Weights of a small transformer language model.
Size: 14 layers, width 128.
Each number is 500 + 25 x the weight over its row's rms, rounded and kept within 0 to 999. Layers, rows and columns count from 0. Numbers have three digits each. The size before them is the row's rms in percent of the matrix's.

# layer 10 MLP down, 128x512, rms 0.119, rows 21-127, columns 448-511
096:467505502480471511480493478516469467519435510515462482510455502479474516535471509537506544474508456501472478510545482524483477542506476478492483511504546507487521549512536473446489520503483471
099:535489523452495501484488487505469533469534477477553485514491498468512453461510502462496503490497497511525519531506476494543523494510501458500521506535497511493467484540500454470479524499521527
099:496495493524496449498501527547474495488486503477482456543522510528487482489518501499493453487498546487509504440456483501499509515504500476508537470482553511528469432488479538504523528486458528
100:506544478488498502510470472518492474508493464509494534505477552543467502545487481554475494486506531515476464483517484495514566516488490533466501521476565465521484483546519514479541473511532479
099:490502487538501466507556493538508450496519467502514501510479519505500517516479531492481489472518470486491497440499543509534481486486463512505454497489496527480537453449478523484547482481463534
100:527482483515494491506497496495474525510489506497477521506476516534499534502528464491467504486532531513507512495475478486468463519446554470518449500473507521487501507502473523444535504513514517
106:501464513516491529493540455478481485532503472533499513481486575521476525514499480489488506511459523518490505543478455496559491502542510486500456505537516504489504521457552507502502489539537451
093:520495538522472528483498453504503491472509473521492503498531488473478483481539500507530518480442482480525448479471550482533505517473489497507544525521543505499528520449465445466489486495496484
102:482526520531544500508485475513505478506490509506489517490472528525503493530482478540470494526511486496499481496517438474516512485510482514487499473437507537463477501508506465530490507481529473
101:489487517467510525507502515498519504467496516484508527526527520513535542484479502479514500502497478481490485502515472526455475519507513471462539495509499479504506489519517497526546531490495537
104:542498509513477533498486522515514501534509480508480479521534463481511522516474522526476521493453467497454504491473471507518507554480490451480551440555540478516525463499490476466489507458492495
101:481496541509491501507455506504465453523479453508526470504484532484460511539506511479513477481520517480541517506512508534478496501514492548480455458503543540529516496568495496496551494522504479
096:485483477486447504533487514513508523530503485510509497548494536539490511521513502480463525475568515472492483512537520524521486496490443520475496473465512475538501439478485524485505512480490534
102:507436504503487508476506471497487504484508478506500479482488503484468460486542489504509511477498508509470513511503492485500513487479500478480503505505543503513486523495494491556492478474486510
107:495476522496503502504500512498473511501491525485516462486485495498530489538508502478503474463498541483474519498478452495499543539489487501493513515502465495426541506534494481542476491501446533
100:493504478481546524501471447520510493499451486500478495524538498495477477466503478490506477522474502469481513513459510492590495474511471494478445518479499452508451525540497562491500473480491510
105:474523483513511489498505500488478523517479479489527520501501527543481493494494507502498505505501536512506509501484495478499487510538558525476490536489450488512541506556492493491535473517504501
104:574524494524486514523527520514475470473460498522501516533505507481487484485465551494486467524522504432527497459482538494509470522522474518528507513444522466492511482519505503485493498499476517
094:515471461529521501482456504525554495502478525483451486488493503520461485527525492495502494500523518468562524470497504450475542553488509483521482479495470466508515509451439450483559508465509504
099:568535467487462524537524512488499487504538548448478478461450467517496506464456514477487492507473472530520516536506509463473477500472519484505489516501507485530547522542508504523496514485528490
098:516498508522560499501477469471491453521520548486462465493492512509499495509512484487551466488491470496490489521486500510495485491536495508501515533467480488481487523435526515480509517476514515
090:549543514423519519516524494520527450490499518509517514517500535493496455495496515498542498540485507511445545498521525484468534504524514504520529520470503509502489526480512513504471498526504500
096:533522531530495481472524512475501528534488502532522513529502492508491537517490474500526508500491510518493515507517478518476476456528490511468500493510481552541470497558518518518475520460499494
101:491526507491534465491471522496495488501482532525472531524450506505538478510480530503519530510525518482491513512487488476523522519493509470527465504489489534541530452437464499472527510488501539
103:470477499509430465497510529535458520533503522549498486470484467464472480479483477485503504474515520540500483527446532475524448470516490505481516479501524519474532487513504506527462489500539530
105:504509523523457529503531512464478529531505511444508501466487519477515501536542466476483503527530470506517516490483542497507465469460478502512568514522496515490516514549498506511521474508497506
101:492524475529486506439484542494504528478484495498524519516505510477517511500534509511532489477534521498521469514479496476551521494527475528479563501510478512489497502463495482477475506462515495
100:472522470515485502462522466541474482482531485499489467517461503523518498529480515497505499483508509517494510542458516480477534566509486508487509513483461560483506453477539483531509502463486487
095:471492510540523483490515513509522588531528455487469515543534524499466539506450499486448444435498520490484477494523518515547498472532552466539552470468506490489526466477484526463522518534515494
104:494488530533504496507498490550501535529533474521476530522454463499503518449515462533541491444525493480518495502529473480464475471476500528504528490498478535480526552532506497495472491535532523
100:519484449512508445494467521528542538465502534489507485464508496529493499533458513452505492475463556529509482538506535485512524476496572551478483492481498473474476499462530522517509513486476492
095:469493526490514483516430525483457437509511457528491527477457457493475485517481491487522499480492483506508529525443501499493500472481523534557481477515494503442536510571465492513526522476494499
092:508503493509492473538487535554464543518501507559479515521446503499464492483528486515460515495515512504548494507475500533476526481487522529500487526470495508484490477518519492522527461465472504
099:511500463488508492496502522487508490496510509502517477515461430501451459494495525551504517508494514497498499514498493448525484461527444455454509480448474523518490465536554501512508463476454529
093:517480510492528580495444506477474528483497504482519520519533471521520516461518507496511487492523480498525528476491501521503558484499476495462509542466477526485506545557479493505463485496469469
104:546515488524536483497490501531419523506506512501510475514511459498527486490529504502515469480546531516489501526537495495507531478472528502508478486531483517526484487530512501493501513509488538
106:537519553508572498539472502512532540499490546474499543497520511472513477529538513470521486529472488455504525503501497492497451508496503466483498514492534515510517483490486534505504509527527508
103:447533497512462515493524477493489492462478460499490504455450502521494461494505470504501487465503464458537548517523519537505504511484492521499501539484547467522482492554474487515461513514505470
102:486546524471465466497502474496542503479507462493508502515471504543454461501489522540537467520478492480493492499514495531500537512496512491531483493540492500512486515507472494507508515477501495
096:499505489487497520503560489505488515513494468503495491484490523501520479455513456485513484550502503490507523500491477488494476479501496483483508536506513472532513502501525472499480459499501492
099:547480507490458522484501504501533518507491548461508506495497451509487488464523490528469487518505508466486539478483468507470493522503485522499502539493493509503527462508440496550515500492480493
096:506516511513504507491496514502531506491505545496523494499447459495476494494482525528492508475470483484520492496537492506510546505522484509495560502536484482529518500492497496502477508514498501
097:525487462494526478506529502464474528516501504472512497488453492523497462526493521444495528496507494533466509501492503524482482510500480469517482519482511498516522469534500508465479497491492530
093:468499504488512531454473498523478510507463514481497528541507507513500504507494505482515477530538542515517480529494521477532433507487438544506562532494502477515471496478500456520508499507505462
096:496488497516516486504501500492530502513498489495482494501479514498502544513490465471481466545517497475519474511470497477491494447526496519488466538506508510493475480495500452511471502475514471
094:453508512479520475473468524505536479498478518521507491460465484543495455472489536541519545489493533502456500521494496507474499536511510525517533536549470496523500510536512493480529501529533446
103:496452502541476488544488481491516481530498529481525506493494532532524525518571524444481492519485453484527527512536482531513541497495523475516491458519473513463484518468566501473543475484516532
099:495527500441543514481495489533500491437514464516493536523485478524545484465517520511509442476501500514464468528483457492467510511441543488491542484514530501471510493466475453555486522483470484
104:545497527533498536502494540525499529465495522525462535492492552495507463547469510498503509457495498488496502513513461489489513498489496523476562477533515474527508496561499457491516503441502510
099:462495491545538479467468512513498464484500501506497493484478465462461513542476549521514485520512493507472462454464513501537470526497449462507525486486477479465535481570514524544498498463525532
103:475549509564497529461529481473501472478548510523512494496510513466456533497500491477472462450471513496518519486488466526508527510487465507526486537474492487485497495578502493470496495475527477
106:522479510440478446510506538472487461518483525503465463485497488496509500479495458463527546517475531501496506469527480525430489462477520495527513500518520515490493492451502483551478490470566515
101:501516484485513477521476471478519470447510485461490483432501508497494497487513507467535532502540492516469487514548501511438542476498521526550496515483473493506500508614477579474488538504547491
101:502502525493536486497528453505534477506508517501547512512492537493514501512444527508480477502534463452493486517513492502473510532515484477501494502512510499528472488556460478456490521520466477
104:522543494452507479489497534507493526504501536465502527493476488497518500503445525516458507455496475553487536504517472492482521532497490525499490467489500494535545495484502524491458508484472495
096:483524500478514514489507456523477492467513503487495545504505507484535572506518500536476468527479492528501519490502513509509432501478501501516500541446481501486497505470465490487493491531498502
101:508487476458488469483505508512452502524469540495492505530487500540453513554509555515475532497516526476520460488493507475494509497508526468545522490473466505507458485493513510489434516518492519
091:490547492463528468519519491487532504484465515501476528486435490521516469447440519492508549529501533506477492496487451500579526513499526489496493495547484475521497452541487523506513475525502493
104:523494481481519484525495531481512519515502487491482505505501507501499453520514508499532478534520482512495533478540481478493486500527500576491547468543546497465512488523540481502495490453477508
103:483514480493510462507506523439525505520491500515502480496511520539508484474490547488444504510458488491487494541516463507493464491492512505534498524497483446500487485473517494517512490521496528
098:466496507526510479483496509552443489512514498493481467529558493475505493490485464484490515502526513522503553494511513507449467509501518515483479526529472473518492470482511478528528457518541533
101:559481489507520471502512503464517529498479514495511491492529512457499484515497522484466509497548527493461514504483494478519506515492496502533492534531566455500498494483514494516482533528469504
096:478562499534505526483485467496465489457504544514485475483520524502539526548494521487515518521489469468498475536506517501502506524493459547511436513518497496555459490550557497507522492511494431
099:497488475490451440481505468529509488546531497532457503507486503469481486527478459541528491465460439480505507486478495543477467457526502492509544517506526538487514518465540440477455492486485514
099:508456450482490453552565462484513470479499517507524486514510517487498547487553511516470468475465452544495530501508529500448475536506507496542484490506476523501497503488511473431476517498509484
102:517522493443494488498469498515465464476507498523489474502472524447511500493523499508475510555481511531510463474515469536487554505448537476541495459505523522490515470516506505447470498483506498
100:496472478497514519450490478489487518501448498520428471507535513507512480474467491412514483494477538509545480496521513467492529446539507537479494505523529489525469485492510511544486506501559485
097:468538515528530528504457490527479517489499518542518529497445465443536487506489499495508532496503450524526486510535510522510514541536511528558496490537476445528460483489508502507497513540495525
103:478510485491501514517488505497485471465495496510516551507507497458486488479446490529476553541497493487493496550476465493544487467506504486514472487495493465484507559494530514500510503503466447
100:478471538510504536502465529486474497478511503504504523548549487533520534472504484509519511510488524512504517502509509474484492493508523519518468522528501522491523526416490524499516533489480456
093:519522498479527461497492509485488502534464487517507497517506436509557493519513523452490504514499543495471433487503490471488503508461473527498495500497492557506499489509501502518538506478491530
102:532497488475519469496509489471521509497495500509487516522491486485524522537489482490466497568517519495511515522507496500519487467508505485492456501510546506512499458526501481511484472492513477
097:486483453489537466524506482516515534495521495502475459532511470500502486492517519470502541530481526470490507494504573541530512502519532498511536491517482484491509510517499511479512509483515481
096:493492511514541529444531495457488478491513449475500481490508546555509499532509503474531458496490484500499511554488508469531457471512502476512540513495504510479534525492481487507518478520486527
096:501490459498475498507517500484526495477510477509477444526490538495530479524510493456489486489516482521495482492524487478470542508549479527510489524519496510498453536472494516453473487513514491
094:510479493506483493495544534484491476575512547503544486495464487526492503477513488493488486468504482565506485470486499552533470500541545427486524497516477477509492497508464519476521465557532491
104:537511468496459520508419517532526522494500488530521519505499544508574532514474460422491517499502461504511489503484500485480490460521510492466489549476494495523500492437489482498505531532516510
104:517533548477503514481503513489516508455530509503561480495498504509492478497499498502503478449501508534523532533514482516497506466500486506498474488475461522517497448518484463487467522487482498
102:472539538509487511516489492474453527511525511558507506483472455542489530493518542551534500460546489503485532486450511469543475451510484477480464491543499474520510504496479507500539492518530511
100:471513497493487548473520488522507489496516537521458425484498522575509501505519493501518489504517511510494478464493518503477496478486483524521488524491498521500503558505496479495523490493495443
092:468491528496452502516508539481520523520502509523525475437521493489481496544509526505536501457523477514524522504516481453448521528504499523486488469484482505532531499518508464500520474489474514
099:524498494446491528484497481525512482503531528518487520486499488540541474518476518523453535492492510507520537519517508494507507469561516497500475542485476480507515513483508496521506565487494510
097:503513553486503498559523534493419499457488446490481538476459475475503514464550451462484489524478480509501503513472515453483454525455443537520449480486520473515515523521501525502517522494433510
097:521518502515543524509437472526527515486521515493442516507525510475508501495488538505536516469498567471492462499433495490483490503439508534450487509472494486490496479492518495493468472479498462
101:499507497494498493515528492471507485532525487500511493501522496485537533488514468494500486472484548475495500565507491550471531516489476495477518522482544469481486511527494529474505505499528508
102:467494487518488516511519488480523512494493524472503495487534499505513473511521511514506505513509430522498480464557532506470495477541462551481504546524518483504513470427492513478489504499481491
103:506501498480488504452484508483511509504493468482523499513488529507482521478496493501496481496491490511495516478509553519494518512522519497487520534488502500534526522472528494496506511517523470
098:495509477464518549497430482503477469492518522514512479493488496501505486490457522474520521527536489510493481515476484487486497520525489553475472521466476505477472462521509511487561491498450551
110:495496495496522453500529481513502505487489515482485465451488463489478482495538479518520494532529503504504501505534501488515527508511532500489482546509505493508513531505495470538509499496557542
105:515512458463501493454490528528450504484523481516471486498490465479519519477533504486513487519502511542517506476531501491512505492471499494475488500477511526540503510439478515470479469526504528
096:498480477510501510526480508535536546493454476521499583516484525492526512517517530542518510509529503470506514519499527517486480462529517495506481493533486525470537476475513474506483531458534496
098:516478505469521524514514511522503462478521485516496484477479444472471515503503522498542491494490538535516537551512496529439483518479480514501519542503495512536524545496481493499471541500487488
099:509472513491455497489491510546498512484480502493433512505565499482503483515506502520517518501481500466487486539516484503479471503438492514502504541458523510521475537453501463506519489515508490
101:473495545501481489501498509531510506469496482503493461483469520465498495525459476480501525476551459503487471480532485468463494481507436543476520539522509473519519527568478477554514502512501510
101:472517515499474473475520498532467492489508489509501460532486452539484524500522510503476479507514550520485527489485538490496520518472530462509533465487487515485413502468519464518515521470521504
106:492482507507549537475474448508463541520519517452445480517540505509513465435514489501520488523520534527518506531461488450538508509497494450528514465486484492469501494520489500518526519505532483
102:495463513502462531497500508480521519496494489542514427489486488478472501462481528478481496516507502511527504469475502529534490530505499518516493517512497497493513491499551532500503525495514469
094:512449534448506522505510520500480513507541505517489490482500481465495517507504470493491511533500483493514508498508506543483542480516527529507504538509454495517554514545449476464499497495475519
100:501512518507512481507504526522516514509514509503563503498470502521528511509553506457485522546508460481471501491496447495505494508495480514512464481502485511514523484504542532544466496502438543
100:514487540510508478430519496496496498508489518501474471512523471512537465497542467518461509555490553497497485498518500487467500463544482491487492504486536518518514468507499456533518487497477487
097:470530512512506482503535491452531464535478479530436512524510503495496517481512537488506527535501521492514487504505505511455520490539509530477529477466502503508520578512528498504492483494512501
103:534532490491509537530492476501544519465548481478539481455493503472479530537485467494480502424517496525469490474500437491459544489463524503525526515518469448520501530450470515465461457485504575
094:505509510491509502504500533527480517456552497488539526501477476519482481472495503470456467506481490506539500470497498464496497471534512484513497498526523495499471491518487476501453491474554496
100:509539523470511484491493507534500488481530503537514474518514474517484479478481532512535507509485511507494504506498560506462523443474468501505565486505485493469532534506506513484505495509512504
103:483506464493508460451524454480468532540505511486472487501543503509525567529443506499471477461434506512492480497482525549470508497542506476511510499493440555500460474525483488474516495506545524
098:531523537477479513529492496432515516495452507512503512470492487490509457499519504485505519450541464516501474513481543467494529539477463521456522483489499498533518497530485553513509524515476541
101:491542521510451478514515486484560467453517527499503496489492507532482456543435510498527463472494511438517508511539519535537500490500503477466515495524471518495459496499469465527501495488525478